Weights of a small transformer language model.
Size: 14 layers, width 96, 3 heads of 32 (1 for keys and values), MLP 384 SwiGLU, vocabulary 32000, 8.04M parameters.
Architecture: RMSNorm before each block, rotary positions, no biases in attention or MLP, untied embeddings, normalized queries and keys, capped logits.
Training: a variant of Muon for these matrices, 172M tokens, 5256 steps.
Each number is 128 + 24 x the weight over its row's rms, rounded and kept within 0 to 255. Layers, rows and columns count from 0. Numbers have three digits each. The size before them is the row's rms in percent of the matrix's.

# gate: layer 9 MLP gate, 384x96, rms 0.347, rows 278-287, columns 0-95
# up: layer 9 MLP up, 384x96, rms 0.373, rows 278-286, columns 0-95
# down: layer 9 MLP down (transposed), 384x96, rms 0.183, rows 278-286, columns 0-95
gate278 107:127162129108095102121101119169132136120090159103159150138101132130129116155135127131111133099183082120155112146125179158186115142124087116114142138051128124117151129091098147129133115126113141093147105134114146120115161131130159137151103136119147113140175119125117096118171107159126120173
up278 095:148149151115099093142154084141084088118133098109055116152132115133104131150118129135161096139084085124155130127135136191134140137132156097136175147109150139151174115097140126117131161136090103095131161141140148124120144109106101157132152172120126105146150144109134118170122136124106120133
down278 098:144124138110103139094111135115095111106116118154147129138152132126148118168120118166168134130125126109139142127144140175126123227138120120131114151114153077139121130108137131130126155130096135111097151145153133181127166110122133177121140163128151117135104141166105141117153137153151205146
gate279 101:146150116125129113148138086145184133143118099128122115123104130197093107118090133174149163151128137129112133117145111149115183122144099085141150125148134135105122137129109096176144133120135139134112123087169139133145144133101189155082139151151113142123125115167124141106129171118132175108
up279 096:104136129098139142145168150130130118110130129144126093110138123125144154105152141116128139174113152120122102109133114119148097118108126206160186114124130119132128095122124131095101132185135169144131136138110109132123111197077114127133104107138175094148084144098140122131116163119154096162
down279 094:103145152121125153078144122127151112091102149133139124162115126099138080140099165131134135120138084105092176154110129162109103139156139100114125163136105134144138121133127141124119090132129120080116124101145106147086108145129142110100108168165122078083136104169196118146115148146138122124
gate280 100:100114161161089118072082148132123148120138149160119094177115145119130156145108148118175111134141137068159176116117116173121105143123132155091161121122093116131091103129122098171123119122151130127108136128117156115126112126117089122148137112143120098165173126102107129126145098175129117117
up280 099:149103163135144132127103151112120166141123119093113127116170145122130167145146152130121135077100138112114136124105104129116142106072120135130177170173141128133128158185121153150103141143142129163165152085111099163131104145135147137126100111116144112120088131119151115070150128096080147111
down280 094:074129096149141164126153112139127166111138177109155154150140094095115144130152139115096101143136139154131186118128142122133122105141126133153144125144126177125187098130101106151162111111118120125096140125141070100132151162124173109143121063116125114145130107107163149147103112145145135116
gate281 089:142156152151106144178144111136177139122175084133138132132190137130159143103100107088090122155169110119173168121126127173119140149167111132131146177148135130135155116134141119160117122131145144135130114151112119128114124123124186099118140139123117173135139091123160137093133126171113103155
up281 092:123137176157111136156151133111127063099139100103103140113112118120113123108125106138131101125170157140117116161124080122080134134126097142130159090112147105138096166137089137129132090175150127097110119144136105125128086091136144154126139111129085127082149109110100131095125102124104184134
down281 089:127093143114119185106122111116125122151114124099119163105084082118100118151137116143084125092144145111154084163149148110072177153111133145130116111108123142142071140084085112128162150126137115152109127168100110118144118129142080126135125148084099130128154129149123118169151129134142135139
gate282 102:145155150160129084075112070153154121125100169111152100127125178110142112151108163162122111105135139097122108102104143100154104128157139115140135092134126130147147115127126128155162155123146120148140109123108115121141163138104145199127115135112171122119122098176134148170098152133167126128
up282 105:127112127117104149108113104100110124120134162100131167092150107092141143105088134106089133117162108114071181141156115136102151130110144148090149113124090120149113121133128161145155124164129085125117147109127166070155136118163093119162125081146145155143116133120105123141132123168142138175
down282 104:112125120158137118128130068119121156128150187119126114124109099083141147091132137100094185105141163115139153080160115086157135143107140170118092143149135164164126098140165153124148145153115133141139101150095128141123143097140109151124141138129195165135120113116129139144095110121117122145
gate283 109:121146113164111146130123098107147136105163123103146145123098132132101135105120093131129133159147136072113132111152106119122125116117139125105108099149111162105151080119075092123128153103166124136163102100076130122151137092134172124100133153138126175086123124167122095155110121138197137143
up283 113:139117098121127144097126128173162118141117136111184144130116115116106144090083138163110123130126144146139139114129141142119162113153147120133107160076177115162122105085068103114151148125150140132100111126103144126132186137165156156143104130118142141108121103168107122172153132182113112118
down283 109:133156110135105133152128173124115150140130147092144139146107101135130124129108138097138125134156143112093144134159073091087123102084168114080127103133122134116124135140102112130145112120162085154155093098066128101153149101160151150119136162138150130125103106152141155154085099181126126128
gate284 101:095117149131104090106102177119156119063119128120125161142145143172113139099091118153112087129155097113108124131116179106131131107113118117111118149102174129159151180101145092115131104133157142141122171145134124103132117154110162149116128141108159143133106096101185120127098100134120146126
up284 093:116107134091083159107123094104100160126134133132101075126129152136111106104145117125126135164120092129156140127118121124112102112111151092127108154147099154131141143121139165139108082088102129106111154137147135117054144096126126118098128109153127124151103115171127154141167060099092120127
down284 094:126093135131107130126104123122142135102092114139140130157143065172117115120107102142108122151129145121147126166122172122146204092150107108145146131076135164106142102100099159120156110119128132152130162121176083132132107105150124109096085165087143145133138130111124147122091148146114116133
gate285 111:122085083155126104118169132104141165155140108144116130145152124182114068081133123107141149126135149133154189144195120138126107150119079105099131118121117104112112090118147128161120160102168110134131144153145151128133124129130139126133143153113151172111135133122105109155103106134152156102
up285 105:142155170158128173130130137129115120097137161130120150079074101128118128135100113150161092110117087140119139145138118129103125112109154166102140164087093141093110130105112115144153116149142135129078087122147113153142102117124168113148146101166124083077093092110139157121149131111129129146
down285 099:106145102143108148100148133146082146108116154101118109167146111137136103109101120165142156154146119100096108120157096107153123115103144107124175158160158182111125106110157104150130095125154149118078145081134102175120096141119123113162112138095098137132138113106108161112100120079133116129
gate286 104:119143115121090140119140138073118100135135130164120146127085150135097093140109133084096132142110127104158094169109136134152120107100189107103127111139110134164148113158133106164143153105148101145178070119138162139124099153135137144092127167124105130143128107131131138125128160148083173138
up286 114:183150153165155109130136165135123116110149143091122181128145100130115139153134117112110135096135131089164133138144102112098150138169158114161140132103114100126115130175152110132165130124072152114114151116106133153091099149133183145120124145115105106169119149115115147127108176094136094153
down286 106:109121080160131145122162112148144153138120135111152125167128102113112107087122112042135116140160143127149130155130120129165206144128111100119160138111115143161150109141094122145150134094182155115121150119111167115135142137157102134107126086091111142105135151141117150122114136127118164136
gate287 094:101142139122143158118159124127106142177124106162161102192147118150109102129078131093134138120117112135142165133115140151174090188138065140129103186170116151125168135097106137120118109138134099092118148151139128140121113118143129149138110108139157129146133125100138163125115158142147151126